Weights of a small GPT-style language model, trained from scratch on English Wikipedia.
Architecture: biases, untied embeddings, local attention windows.
Training: a variant of Muon for these matrices, 86M tokens.
Each number is 500 + 25 x the weight over its row's rms, rounded and kept within 0 to 999. Layers, rows and columns count from 0. Numbers have three digits each. The size before them is the row's rms in percent of the matrix's.

# q: layer 13 attention query, 128x64, rms 0.292, rows 0-63, columns 0-63
# k: layer 13 attention key, 128x64, rms 0.296, rows 0-63, columns 0-63
# v: layer 13 attention value, 128x64, rms 0.33, rows 0-35, columns 0-63
# o: layer 13 attention output (transposed), 128x64, rms 0.21, rows 0-35, columns 0-63
q0 095:488496469460523514581514527540492489492506458510470454506488516525520481519468470513492532467482510511508480472505534481502537542470493491499479497469473544480480487484469524506500485521517523
k0 090:479515490501509496519500501560491514508548499478488497449540493523456532524480502538469465482490487486529494577488488504547471523519507471533501496496489454504538490478503499500494514489508470
q1 091:473505478523499502551494504538406507490507439531492467508488489492507452484461515482490503502511509485491523494510527502480519533475492517497500472478491519483525510444516509509491502545514527
k1 065:547501510484501468516471464550504516494516484497500530448523473533510487532507503534480478473522500489522491523498483500521503479515499448509523512500494446475495464509483516524488503413517499
q2 120:525514451514481519477517483523454505497509429498487459483565521492487513492486494508445514488504512514473510488489505499503470504480494494484483479461498513494560527461466503501519473532465508
k2 088:508516521502539518538468501475458484499453532495513528523504473454509465482500491497548546516509499492483514503547534472462524482494491520504527486524523493531453497544519475536483484522485501
q3 094:510482511517525478494480546524487508506518511490512523530483496503493503532517527458544496481482470523499490550509538479486522523514519498530555497458492502512459463502442462500558513490490519
k3 106:525501481460524492502530519506501506506496526529471465437503476547531492501525456541496495467481464526500502517465505483514496523479472451517525508487477482476548496483455498506518519511542522
q4 083:495532520481504525501492513518565510462493515530464524476518521510523492512476478510469482508507519475531515499548478536463503481521475500481457433536507493470504511453507495462488474514494481
k4 095:500507525526500503457486423532504468493506486487508525529518492482463504495476521501478514510528553490501463536498466528527483503548520519508456511511515484529469521513534483495483455504465517
q5 117:512487497527524475486582493495481520487521493467489527553509488501466493489494530492521486487507479535490499561486501504499469514491530517493535486510522459499460474516465548526492478509532531
k5 083:513483488449498478490451506541498478556528487519456453478499482507538540504458479504518495490502481507516512541480519471492481536493502459514480527484467510489526532473456477482492504494508523
q6 085:485490491507465563490509484448511489537500468483491499536522511474491469515478467521496512477499473517469495519497453493481442476510550527487475511492520499479472493497463549497475495539476481
k6 111:505497471476469465494512495531498471510507503491531491524521483492514518493470483572478530506501492536535487457497498522535459467575523480501494533493507516525528520491497514488485528527473461
q7 107:463477533518514518483483477500501505469472496470493499456482513474547497499543495521432518475467501509514488501496520456514493452520524498514536535514457536470499514512461532495479499465493492
k7 103:493513498491529505468484476463480552510515506499528467508520450441492499507505495487483466536474497495479516548506554486483515510512543502506499521551500487522475519528502486510490569503498476
q8 083:451519499485491478476498496495541512465487496498477496525492491444515500515540530473512494504516506517510531482514496475493508490476543542468530536511463497468500508550455535508438499486483467
k8 096:456470495474492508543496503490497508466520427471526479476467533513512516494496527506461503508440531498497470541467463469485478503475494499530495500486478532461461498502463502501495526503502506
q9 102:471555536485500459495482499521497530493501565504498497557490485508522448501499546477523458524524505509535471500475497502506468519493481541472470529493499474500499495476539484509473493474494524
k9 097:506506499506521491533499558554525515515472452510493515453524521500571555520483498516507492487524541498525489523541490527508496490518507453504513501525510511489527528530484502506459491508491481
q10 082:493461485532455532507530495505463496494501463496496523438570528469487527533512481461445521470494482482477515484518528495498475501496526508513527507485497523511488532504471480508489502531473476
k10 084:485520503517490531494494510497480492516494508513497502521479508467441464496492509502517566511437471523527503501494490432521497477512527518507501480491490479511499532455474492558472492457469513
q11 085:536487472525504555528511510484488469496515454558476470473524475489508492475526538495473525472511482464467501506525474491529508512484496478494514532508487484530535494475495538469478457532527487
k11 095:494523524524461458530505459517465509524497471549506502508444497530472518489510492539498460508504498482463535475497500492475500478481463477464526451491472483499508500465540492502520534525513486
q12 090:521511523482493477516505533543460554508482510516574497522486480491494466454565514490513544531490490502517474493546527486458462499494499521517484523515506494471507499495493500498508517469512480
k12 103:505472497479495476505492540547502470532502497496480472488451461484496502519515515477531481521471538479493444471458509501499484492495525472517520536520542558492532475514470514489504507450505494
q13 102:478488499461489496493464527488516495498516497476536482493462481488530524531464508508508512509477480499511522462515559504492538496475473491496514554456492497515508526552462530514502501427507487
k13 089:475478481464504527505560487508495509459489502462504552540507516460500489482527465482525480511493457535486528465516490495468511462508515465493517505535510488439489498539483512530503488487479516
q14 103:467468433478535506513511490482499470470513506480514517501505485493505507484430474535533535533509483502480463471516492541482474532516529469508496473495537497529481497509469554486511487505485499
k14 091:482475518512463499500492508516486495411516467506492545503525515509485532512525508524471500475494507474491485482531497505420491490476523522537504482536488479501516509486512525521507555487468501
q15 092:508487517503500525533519482497487540522537539513538513456517511506523494461518448483493453476492493515508507513500541519483534458478479528504472501475548505499546500510465511483545485513469528
k15 090:506487542525539451444519528478465509498457513492470550517509487473514470533501473480540534550470514526469481503529509486475501497507527529514534475506508513486493497496527489520508468513495526
q16 083:500540543504465503498464468497469496506495468521543511534478476515471541482502532498487504568504554470505511501507477496509505516529512500476537530523527505532518491530541496501505465485474466
k16 091:521501535492514502511503513461551527456512543477446491457491497498556500538485476471495508467484475502500503493501513425485513495465526508500483467472480503494465484525490489521511524485523511
q17 104:453488527518468534492454487516485453502491545465506474519519500501513523486513496475492515549505528455505513515499466522524475494508492508517443488518546456483513539500504477463469471485501507
k17 087:514472525540511501503535498470468498483483457506526537523496520448498509471501555480503509502525527484487512459518443516465509496507524555501487484529502543532479494520497530510513484542483504
q18 109:434489474511478530518477500528540477498489549488507491507491498528518491491515494496472476505516519449526504489512459535530487475503466515509461485538531448489515522515527483436486513488503501
k18 094:503514515533481497469494493502492505482475501515524550547486513456471550514496543478510522530532541486515519459490457510518507481536539524500472495510510499531482491528521514496492458512451467
q19 091:493462461501525475502521485480499488534511468505526514517509496511415512504461482531541509497516478539486480470508541507472464543495502471467512484461466529513502470492503520534511480488510501
k19 079:505482481440479490479509487506561501538474494485460482516517503516529446510484464522513518492496480508494496457532553540492496488530469474481473520525514484502513498508463515505519457493543484
q20 097:508476538514491485488448517502496500462521498547521531492479485497495507512517485462515500476484498498511466528551492487485523491490523434535539506502493449479455455520531477504452510497498503
k20 097:507525464508556465535503537497475545502510510517471474455508449540491505478510474511495495481519446499470492533487514454500490519471466463531524509498477495468522490496462506515505512478501516
q21 081:471565482485483493507532476464562453479473527488450520519488517532506520511466559532482503489519492516510513489543513543508502506477495507460496502504494492502472488474497530482494479479519488
k21 121:478502470463454504517497504537546478506506460480513489506515517475544556502474520527496483516505516474492510458483481551478470500497499514499452488495496512537473540522510499453505469530483471
q22 096:506461449490491493542515534487534502519482493507506511507465491459491501462462526511526509528479512546481502457551550486476504494489534465493480500471482533519493496508503530442513507472491496
k22 087:477478462515492498484490502500493513489517513438531517496486439460493502493496502512518506476467514461492441451510532513491493500502497526525521496523550467448492517539495543493513510463491511
q23 101:458487544517476526468495462490533482476509536499521548460494542509482490511470506541531464498522494476533475519463507470455511460522501544506515484506510481486528482517507495543510502479496516
k23 087:477514456473505470473514495470493561502488518507523484546515539523500515541509488464476457523515508527500486524467489520556509505486511513513503465506485513533492486471515497511508498476528570
q24 095:515484499479483503486494480477499436476521471465493505504491531559464488512486500548496498501519480502464499506523487532477493515520537449494477519472523492528528438500491480521491479490489442
k24 100:527490514487482477478507526491536501468506478501501482491517521504483511508515517495523519496543486457473482506506510519437493545508480521485505435473524494484512499471492503496576476554500543
q25 088:484501537500519500499481467548467506541508486489526457495539466444459481527469519497534524487472520518527469517505507515440460476504532524521509501536507509499513482498512492484487500503498450
k25 088:507471521522467483484550536487491490477445518525510507508467459544522482482516455495496515507524516513479491515533497471496538483550520486460461506517509544503483459506462533482503511497515494
q26 080:545523525492507520471533516522516500440526494480487474443490517525515476494521510499494427481507525458530470512500521456513501509472478537558513482485510496496495493480460489486501506501511494
k26 119:517519552493535484466464500455471496488465471522460530481500497492472488497509512457528504494522520493445517532522494480495529518515499516484529479503528476482475498489561465536512500498486546
q27 081:510487485512457483482479462523483511490472500496471582468506473498532475519477529520487529489565470485494473532504515504546502488488503501494526471508523496509541517533464500493531504527500470
k27 096:465479498483490466565525515459470461467514502500499465504529469495511533503523516511480490443466534501521509495479470478479490502488517541506505483546470505486503464498478537452526489504498512
q28 076:511483540518525512460512488515466475485530527519533474481503492524533486470547487510467556509438503487557498520498509483512475497528505495516480509467506460458525517479513505472506497536514482
k28 095:492489486483511473539496500495521517504492533530455503490446460501509494509514484486496481484530493483528491485472544510438473481473526467537489482483480541564500480482494471482528485461528495
q29 095:445489457513509462532531535495516477495516531531517469492485484478545483492478505517485529479494487516492497478514507530497492504517508492512524550498477467488496458496449505419503520497528484
k29 086:485506501476464485498487524520476521492519454489504521466517449472464479467528497489458513488492527482475470454517478462460560521472500508459496512523510538515491521472509521477508495521477475
q30 077:481502557520475497464474502493479500450500530472522533488497506490525495526517509493516500474491473469518530469524506471459527527492476519503525465512489539498536548563491465506497497463476485
k30 094:522472514532511504484487497470488507454488482517549512508473524475431479503535520481502446468487514510494467496464520518498524502528520535497521490520500456490487473514501447527488489494545525
q31 085:506492524463504450505526466516478534479518513500508472454495510513518513497541494484519491448472476511460491485481515502475533490511524533469525514476505513449526550517485472562497493477489490
k31 098:505535529517489531497509503517473465511475447449527539507539502490479451506516533516513505507459518513472485525468521524536488484469503531492537475515486515506475459461508541505472496496518480
v0 104:507515515472522588507494497479522506482484476479479544557504529497533496531509501491476544521527493493492475506464517485535518517477490485466515536489519543473464521519479514498466475506502495
o0 120:472499542494508540486493482441484513488485460490517518581547510508529498500477496483473495513479508515502506521437512502527495512512505478487476534497525508483479477520470534518466482477471471
v1 106:454451444517511494482520505494493500445542540509543468513519480537503512523528468529480503495487487488491486485510497485543480500530476492500494473513515472454493528485492511528527514508457539
o1 108:509468477512490462453510511499544480455516531503582510493494496527492502492539481516493533495482480484501507479514490462546508501517491495494526487524472480466540541514467535508516512492462522
v2 087:489482532451523471519511515452519501523510495501524529504539506484481463551501510491526533471529492510448538519458499481486512458519484544488520500512472514485549496525502498516514528529477518
o2 095:533480511507484476511476521452485488522503481446533534531510505526496494553511500536530491479513452498496475503496485482458508511534489534506491525470533555473543500534486513512502501494519459
v3 109:509487502531561491495506503508505536478477538513521501499536511552491483508504474525466443522529475503491510488460513494506507480545524493500510506497501483447549538489505523557522505533507480
o3 109:507473468526554488509515496514521559486490498502499510473508514542483487495518444500495496504522482499492480461462483450549482504513525502526524502477511502440561521528490512532498519504506502
v4 086:464519525529501456486491501492518507464518485476522574529520516530549454517525489527470489485478500485492488501547478525512482514519534498488549447493463515509528488485517515512504521513503496
o4 082:455508529504526441521502517491558484463516508498516525501521490493531468511475491498509468475489504460506501488539511474513467518518535486508506446498463555484493482509475544495503520500501455
v5 104:515526497493484502434526484482455477489466508568473554474499521468476473505491497476526494499519494497519490527528511495472478470486487510495496516514538472467503495548552491513523482499509530
o5 111:520508520515442477500496461469485487492464483539474532529471488496512495510521511489506515506522497491559510516493463497462456457494526496503525521518530451463486512529512497509513520522527554
v6 076:471476492489492547483520485467508471473512536486446508478512489451480521517492503498506532500525501518455522525523502499495488546472437506533501474499541490507456507529541512491476524465488504
o6 071:503490535466464520483548490467521458468484553524467520528522495480509507500505502505524516531524473520472552541506479511466539517507476477482507486524513471509460481545529516518492496482483513
v7 090:532491492501538497517497482523522504465513458475481507503507523483464509519470496525514518511535498530479541523476484498551506478488518558487511532459504457497501544517442523514472463495473497
o7 101:488452505492515505512479466502524509506505462449484488536504514506500513518473475523493504512507512509508525541465488525498496520531528566524470543489527484511525508535488500529439448517487476
v8 101:452505517549548463506538494496488549532488541476486499452529512484464484523484517489502497516526503530477502495497508497482520527507505557484511481497556505493517529540475500521505533479504474
o8 104:479492499502519502503538509530516550494514560473495506476527516469480463512502479513525514468530487506488499530500480519492521506527483568473512467492583497457516518520482498516494519500520513
v9 094:507532496513481510533512524486514492487488503522494525523503481472461452452527465523505520464476533493487521481439516459447479460494503457523481500517465464526522507517501502490482506536515484
o9 099:523514471544507485490506521470475494529512474484472501488499487512463499500503476505509521462471502545478487496448513496443455489449510475539477508501476517556518482524497538470525509525527507
v10 100:458479504523465487490478497496561507547538525469521479502478502549458491499499531530497548490479502525506489500523529490479473529520517474510484472487518515489497520454458501512523527455487478
o10 106:477510496471511499479492519492529499484507570480516478455477509517507450495497525496480530497501501543485501485547563499503550496523495490506517488483511512523545482484438510476527494462495505
v11 086:508497433531530497496450488451476466522486451523524488497507523477497506525509492489491478523517496495501552505495484457490449497519524486548496492482520503477473464495525505500507478529545479
o11 095:534459469518530506494457493482492468529472480502515504483541527506487519531544485487514476523515498505506518506493467481474459522509512458536520459497544485474502491482497524470533455551524506
v12 102:460471494460478507511462478490581473473510490493480477479511503535475514538460516518488497453468517516487518470510483456521476498500538472517492532470490506509479480470518495505463490527495508
o12 109:483510491456508507515460494481508450475503525465491495450503537556495542518464504505488465496509470502464502459513520488518535484509506447508494515501509517550491499514501492524473462546496482
v13 107:493478457519454470467512482502547488525539479499488516484482544521463534529463450521496470473508517508546496471489502532475439475527520511507499523499526507499480483507486486493494461494485498
o13 105:525485467499478469469501483488526485500533539487490524486471533512517516517482456493529475488522512548549497461515514496525507434534538500533487505532549476546493490482482493504499492515498520
v14 092:481497523495500503492533494544498506544492555495499475479505493546498476504483504501483480437536465467547455489487506503523488502510481529508504503486541575471542488516488486508506491499488475
o14 097:509488522476498475495526480535477524499478539490536496494495503509483492487514486498520462440527487519523491450497507497573519489525497488471540497489532534477534497491514454529514545508468529
v15 095:495465479476492523495507455514521503507445559488461466516536484550491501493529533482496517478551512484486498508494506475528538505509508505479486498485539507505489512502448480513532475457462511
o15 099:494509469463492527462510453520483496501479524473490499519512520559509502469516561489497538474539476506498521486478490492543527507498523528482501499492486502494535526482454499546479520474459532
v16 087:471543513520477469477488462544537483452519480508544485563497510504481497536477499494521532459500501501522493518474526508504510513551480507442489502487490493500515500497449475493472485477501483
o16 103:455504497544462458461480494511504489465530499468504481548490474512541455515506504489495500470514542478522524523467557520494524480508500504509493515483494477498536464493455486458483496495484481
v17 096:570500520463480481465512514510527510491490429495516517482500514480518523501478482529486494501504499458509490476495471492512499464459487524515556494549523495450508504516481472498497459523494525
o17 110:537478515472453504455488485477487530514511428506524518499479516471495558514445476551486493474528513508495514475489510490495476467467505527525504504528508537482498509475499488545496511517502500
v18 117:529537509494537522503514481539489514468510461517460484524491499525496473476548487520515505502543478493506522501540529498516470527479522508510494477514446503503556531482467461545521520524520492
o18 119:501485490499523485486549480513513514472512409504481441518490501507496496504527505510511534490518496514516499530506564483489482516507529507478503494458427514482511505489464496531516507530496510
v19 083:469544490533486449526509500480461517494491517510500541509493543481505505515492485462529508472510492473503507495489484491542521511502536574509517526522544454486512508494503502492484477497483564
o19 091:445501513515461485509490467498488467507472475499509531524527504503488492515497471487524475462515490450532496528487467517530494508520532577527521513544549469502506517508498517485489506500507546
v20 099:497488528475472492542523527451496472504486452474491524447517468478492465458492533508550538469504483492534496477488482442531503523484472499516476491488482496513532480474502513486485469503492505
o20 099:498489546480467476548485524455496459544456450468536521465519507501465481468484509520520516486491533496509493509506497504472502508489452500486488490468504546520529521519526483492491460519512513
v21 111:484483522504489526527503451484510484518506567523457513518505531513465558501503497484516498486491469497520489501482545522471513478516456556513495486482532502520524507503491539510494545461496471
o21 114:488493500493511544514545463522509481509481563517444528508488498522499506497532473488556511489500459510522504508495522503515548462506455533506483511493512491506519469517490524499501548447521499
v22 091:520489484461511491523472468467479495500511491500541483532455500549496527509471527465519464523504503507496464502507530533528517516520517446540479528501514472495456466467535460495513507519480506
o22 092:500516461485511516481483493489482477471498488519518514498485515530505471467541540472491499545511511448511442507531524497544538531496513487531510520517504433517490471502515449481498501487470508
v23 107:518511522506543502482524488485532497465498495433498536517528527497465479498543494499496460531497464525491450509503492495515482477502538485498514481504481518489464477574471490546504475500502499
o23 112:496517525514520508444509504475518551453515509467505517507510500476495499503533495485526487506521518518538499505471486459490486490498550502507468493558475525467467504525501485567463493481505461
v24 093:545479531528529501486508546493474508511474473527479506495460474470547534512497511504490497536496458507510495489468466504522524486510504483475462551498495491482513556463473557502478495499516519
o24 093:499481525516525529516506520511505530549472476532485491504473475473476497496475469497441507521482526471506475474459458504545492495536477489497481549492507499470517530471515522472463451489511507
v25 096:503508476463502510528489510500529518529513538511491517472518504532493551471507467539530547520490496548537495517539561515500454471499462508475499510512468508519529510483499501537504485456493490
o25 103:507513512490499468552486486509532512507477525498480517504478522547552500509504496523515528538480495542525456523541560510473503471486475525444496494479465481510517513507482508532490477456507494
v26 085:450538481500491488544501481533494490524508516532490518508516515513483473502479499476468525493463514490498506447491518533465497501449491525517541539489540464510452518525502528462511524482461489
o26 087:480492479484515479527511512493474489511489524506487511501532513515518523511477477477500517465445485500498518478489508577491493515486514554509474520526589472495503489539478535474516529499496507
v27 102:507515520475514518487502501573512468497525515495532452501522467491492454474477547495504512540469472525510520485525482529480535506456527521501470523481466471534499462503489520509484502487532515
o27 101:479514501472525511543482555527508528497502504524506439485466453504493530486490541450475500547510507492497531460510511519456535509474490501478475545494474497494507502514503476497472509500545496
v28 098:542490510504516488491550477464497483488484503444496529509473473485499461477487491546521488462557470518507495536490490520528470507514480506546482488483514475503545449513519531506497478481522484
o28 100:510464515484489450502536492473521494508461499469488514519465462496501451447527494509531469511556527505536490508484470481513500537496506487537520484514492490509540461527550494488473496492493520
v29 091:504481527481462510427502502496556499505504530481513505536462465498521490546490500537495540467517516533479495551516505527482487493530485448463477520512490522498500492483514490498488503456509506
o29 102:499526516489462477471491514476508492473518557498484495540450458514556453499486536505454492516535496514497488476509519482506534491512504434496517522504478494521513467481488502479483490457484490
v30 108:535463463503441539496501484469480467532482504503489527532482497516522505469473485507490502504533480463499518522517500495553514490508573513486485516478531507486510509464504542476525504528516536
o30 115:490474473478485542525491468501484451554452478473511513531481486518480510479467501479486504543501480515521517488489486473559472507508538485505532545472485511530489507483486554479493511497502525
v31 083:518527536511519470476482517486515529466454496520504535474525525498516491526556501511508495484488512473548460484530481449502487472494485477499510488535511488457529509501493459544479453490507524
o31 082:495528549504486477471477465481517521479496472549503531469528523504500497514516496519474494442530513470522478496499503467499467452470499495508504464530491516449529518492480484547502497512527545
q32 075:488498483467490492491508489529477549465516540498489511529519509465478508505435457500526499524497551504533501499484473512481506506559500505477534470509503517472456533482535503517511526489463472
k32 092:534504464545461518515491452521466517514523481504505486460535487497499482502470486544504543505486479497496488523471500552485510489534523507517496512503467455478488520477516496481481478567503463
q33 095:555545495521533522484480500468466477511518474534557512529501493487495442526531521488499487501539483549500483508538479503518485501493513508513506542468505493525443487490492499517532511469504500
k33 074:533458486495476519487514465495512524550447539455475466469467500473497509490518531501533527479498507493489536530509483455507510501498527541478514496530504534459510481502529519491510506548522500
q34 105:514470453484507482498521488512465504482490453472518510522511521500466510476491540474500515510555496510453510536492532529478491565520485483461512517459477500498506509477503515563496524512519490
k34 081:490493474503485463525476482491485462509475476511485531510550486488495489492443478487550486466520510481442498519461493528511504512498472513492502471467485513520460468508517469532480529506442503
q35 089:508521524507517479466489507524481527524537496521540486504506529526499503491517516507538522516525490512501531586508482494480516491477498447518507526492471486499493472495429491516514471446491514
k35 097:463475494530483494541503489521488483507453434511490473538540499524496513519498468489508514485526475472466471519459437490524511517525492523521515499493508503509518463488513496515450511521473538
q36 086:484501438497491477521532490505459493485496501490510503529519461480489486492534505443512482497528467500464528557490504505487490502534486510441553493475496469506484487476496516521504543464514531
k36 101:482457493507492499530512529514528494467490474505469491489538473527561496539494509477505491521541503481476508479472463456471486485488492500532539473471494508482515483510489521550471508533508560
q37 116:553511455496515537497522474520481479537525521511498464470505531516498537487496503526454538531457557526521492480505516474479490504531507475510489502523492482535518510463467500511522496484452506
k37 110:498498444493511499483530494527489475490511523494502450479495506541498524498533519497476546543475538555520520489534527495478498485493541518479496503511459484519542531490464513464481532461501500
q38 103:507493504497517496531481527530471515458475456490490474527500470517500495469526504486464500538505531495512478570501476525513580524513504510488515486511492511487489484550529468504495541522492476
k38 116:473514500504534515516469522488468509496461500527490503517519494492472513519498435482514449493494490480493478533531498518505492505502495523492508495459515511486480513524544487530461585508455538
q39 108:520478446460483496493534530469545484482491515488521539518499543516550509495530479526520489494521501506504510486495514539509523481484503526461540525499561468513524549515501522503499535519486509
k39 102:526491502498471532513524511439496474462510473515489530495501515497546483478540512556488500450471485526481518513452507490483556504517506520523464494513527496476483490469477536494524537498494486
q40 097:435493477514498479496492481485488523509515534448503469521471508491489527502503501524526501522455518491509492476462561488494540470537520489491466501528502477477469522535468502506454463474497488
k40 106:436452523475464490498504482489449515509496508490523521554509476483510524475491502468482492509455497486486490520487521541514552502493530500469495520519536469482515508500451484488451515521486494
q41 098:484506441508453464504458496487470521504524540460524497483438511490505453525506506499499498502528489495470515488500526490510521486548537509518485489496497514487540483491459503512524513434490509
k41 108:485498524476450453462439493520471508486497507480545537491469488478510511480472505503503533535479501500512498508505491465484497526553524500483476508493536449494499475492443497498523507469535497
q42 099:527484470540498534488540476505517498500502505509512516504510536481453498483472503575547515492481549510462533501574488499476482482512487486492475498483542530500491515492500515496504541514499491
k42 104:525488460492491487482518508483493514499552504535486521512479500499458508510494445505532529533503500557523525516540529504525487499542534452502501488541538494466493452464486505480529483492498499
q43 106:507514517487512522479498494534545519454544536460484497517472520533482520496504529477514478532494518527542501475510494460538501461494495470472513485527468501534485486494448494531512512492492443
k43 106:491472540498499520482526490520525454446506521461507448507492537554480504508511466454508481497513529548512534500485505485524489533519528504479517504479509479492483491494469456523527535487518517
q44 113:533496495512494497522506541476522486513496486495488464546519495502437475521483512514480485474508489472503506547479460500557459493496458536478517506500522536458515518482545505527478542504521501
k44 117:537526490498483517480500501461526486533494471518514506525494476483467468440494475519484452492589470466512517473516458504541473499495503517499478496518491521512491484507536501505498521499539498
q45 080:519511509527499562503488476489463505454486533465481526500470476517437497519531525452519458475511493476488482500481506496507528505496495517524512524489515519545478475506540476512469541536507509
k45 120:532499508486494512498509517498488460498477520491544519511501483492476522495537519504504463484536513495488516571461463498545464483489472522490498472487507492493441484493483472503559447527494514
q46 106:524474507479503519521458444514505470533501515524491489487454504543476481493516508499499467521524513539516516484520505473530476527447490494530494561477473517523513544477530456492495501489497527
k46 082:551536498488534504508494410484494491507539493508502548479467503504494480496532528501485476524527486546495486517493498486524467485470510472531521510526513438524484508514504498542493491490517505
q47 097:480493550517508472511515470503444541542503464463523524511489521473511512546473524502468505519504518526510538513461517491492486515517474538491510487524490480470549498505481530509461469491461491
k47 105:483475513500510484524497479456470495537519512493520493522526545469494510508493448505469481514493513506567535542486525504482474546490504525529510524516546483507549519525507543472485491495511482
q48 080:522495545499494482506513527456526530523471501472516493532430472465523525468504505483484489487510470526541540490478472477486532488476499511536525522517496524512513498529558475489516508469516503
k48 070:434493473473465499464476474513453499458491512519508481430521511492546518548526519478508501500482519506535513483540521473495457507505493488482514509485497499498470472494476487527505538509489483
q49 096:501495458489540488516541456549455516494489499518513501510553499519452499532468498508506531478527518527506490532539531547501507541521488509465508464459486495475485522483497528516506513514479501
k49 095:484504446536441478518490489489449528494502467515494464481520533483493480464457474502497458480496476503467479492472493543498482518509454482509502535501474508527490482496498481509487519483446474
q50 084:489512507464490521508476495485515452528501450500461483481486540531510530476477495526419497462480502493508476457511496487534490487496499508484476475484504501478580523512509502512492522514508478
k50 080:507518554451526499500457471494483489460522528553517533533505495485519529484519537478494488526494520475492523445498489521487496496526480478450471512495513465496516489483453480490518504487507541
q51 094:492512442516526468507488494497427505506508471488532506552482517493468481502482519474540491492523480504472516517515505502443506537530493502473544536491520501509477483513491486515525541457493521
k51 086:535488454477476477496474534501509498506518483479508529494511486498485487533454498513529484509552502526491514486506536526503486476498441476457552475462471544514507510537505484524528529483464496
q52 110:502510514529504505510525498520523472523502487452513515506509518456456536496484495523479457482525536502472526423499497528530465496512503523452497485494498558509480522482545465495516488508491505
k52 102:508494513493507513469544534497557517450542561468478511446490503490498517492500504524466481520501547510519505458525551501519508492489511476490515496523458494515503535539498521493487504491494473
q53 101:515515523508468504484523493504528503472492494530438473480496500508495531477489514525495517492532505472472504425475470509503508498477505528473468452454476536515502530493538496527474497550496472
k53 120:509474498478519525485493518503519511449521517530454499461435518501551517494493507515493515556492510521485519453556508477486495488470498467510467461500484539517478528509504493522517483508472505
q54 107:531475489486450480530469546455486482560479518538507473523478545491441497465493498532510489516527482501518491517468480472519525530477501471478487475514515494530510487493463487484478504510504484
k54 117:503511502489502515513532508489507501503496462506463516540475497501465538524517547506505510516516462506494510495525458486535510485474518515486489452502496541516512447525470531508507551565524458
q55 114:517493494482492541508495465519509481487469547503505536530512477539544522477483498530482529477531518487501526472513489514549532537513539495470506546484495517478532481444484501533528524493485482
k55 110:467545518515482574519520450521498528477515516513495540484512509515561496526539483501512556507516476505468531503508516501478513504496499486500524504519508466502528484530504527517505541495519541
q56 105:470482468512480497493463528520496486507497521472527512486511465481509529510502490478508491497482474521502461498528522461443479419513504513517544486489472545544486496496465525463512527514509521
k56 105:472491479517470535509503499514529475514508499444522518519508488488464489525510475496526502489521491524511529466503504521431408451493480511499522484466510492498485497503494555484511502499497521
q57 092:542463480504463521466482484495478458489488512513530503535508470478482491465506501476533546507479511522518502478536479542472489517515551537504492463469563469482512485502495512498497477517466511
k57 115:505522484551458516481504469489496526489514469489453475483473508518531476524524534511519597525478489488513499505496508508475495499508518490488524493494529492504473459526470471486525473539509475
q58 125:524543518529500527472467513484479530490492455480509481464491505527471567480507513500476497482510534521501534490463474492539524505435482474506506500493510480505544517450464487502504507507475511
k58 120:538504514480506519499465533494503568535528492509456468443507504500489542512501473524485516511509526515489557512500500492492522476466537497500451532516487508474518506454489484508501491528507539
q59 100:459509546518494522497497510557500484496546517483494528521501470451539495493496520519472462502454499489518477516476470509516486462540518514524535515509508469522453504482515457471493489464505501
k59 110:469498524522527496492507522459522471491524523471515467514541500500500535493485506499497456498460520429498475508484480520537473513511497476553551524474497551506486507506504462467520502495481510
q60 102:511515468497499514525571470501515469521517537479495503540523516532491528517539498514541480451481489512505486486501540525531519487530500487448479507489538503493502492536472476490524503485446520
k60 099:496520473515499477492511493508476495479531529487471505586511509511532478485480544508519480470483508510495498522486526519546522474489466481488459478484552467506528484478463509490501451502465484
q61 104:467479461506507513541497524514494539475478488536495528461500549488517488472475492463500502502486471490472485466518510527514536501437506497488463444487505490490482515489556488481505521463515523
k61 116:538495508497560517525504503506489514468488498544496533477484507500411496493450483465510494494469474504513474529521511521493525528508510494492475504497506453477519447493539527496530502491513519
q62 096:532519484488480486502501568490507500512512520511532524493503511495500499495496492541467501487488454552505461473447466470504471467486513491485504493470509566513471539560510500515495486505506517
k62 103:509511513531526512477500556497519487516539516516499523530495472478499533504464523519466523517489435498537502482489455484519487484509538466489495465503486541469458525485493529503515471534487464
q63 089:514493501531462525421518488484496490509504493520470465540525479515525515521486476518484416489472518481504510469550496489513501478458496531498550486514489497488498488496517501477525481523508510
k63 106:529502529480455491493556493544503509515498508499505544488534485494487489476484520522492456469500518506492513480497513488506501419482486512514482516517460529482517451494521471551502486538493533
v32 090:469515484533466468464494474518499452522505473527449532511475478502492478490530501518505509532495514473494482475502500495458447468515496512537560459467496521500509496509483504526473487455481507
o32 084:519506520499500524489570513496519474506463507505507495519480524449492478507480486538538517483491485505484542504490516471560506537490494505511487521516468558513474534481536483505482535516481458
v33 081:508539461506511511487540511514460522492547563524494460506499498477510460493521500492456506489501490489461494496493526484481559451467476488511491478487516470501471530484503551513525486478490513
o33 081:501470551506534499509481504491530545499497502502495525505516522525495504547524477524534508490494509486500447554529484482464478530547509481529535501486467485496520497537522454511464480494515461
v34 090:497484482547498496476555503463461514484507522482468506470474484465466527498452480509512513497491464529510512499482491443498462541522481507493491500513511533483461500447501512463526525502483468
o34 084:514497520485476433559503500500509459493504441515499503520483517513522500493506529491490485495524462444521514541503469545472487541488486493521535514515500517500533549525485501511482479491507530
v35 105:512496471512501514535527485486492451527518506464501514505505474492495551480562505505511545480536522478498480515451510499503496487537481462541514457454504547491514504507542510513496531516489482
o35 102:494488533515499507495533531494513486509473497496512494537489493451519506484524473495518482557494547511511510480526534531559491535483451494454535528487475505512529505498464534463499477473519520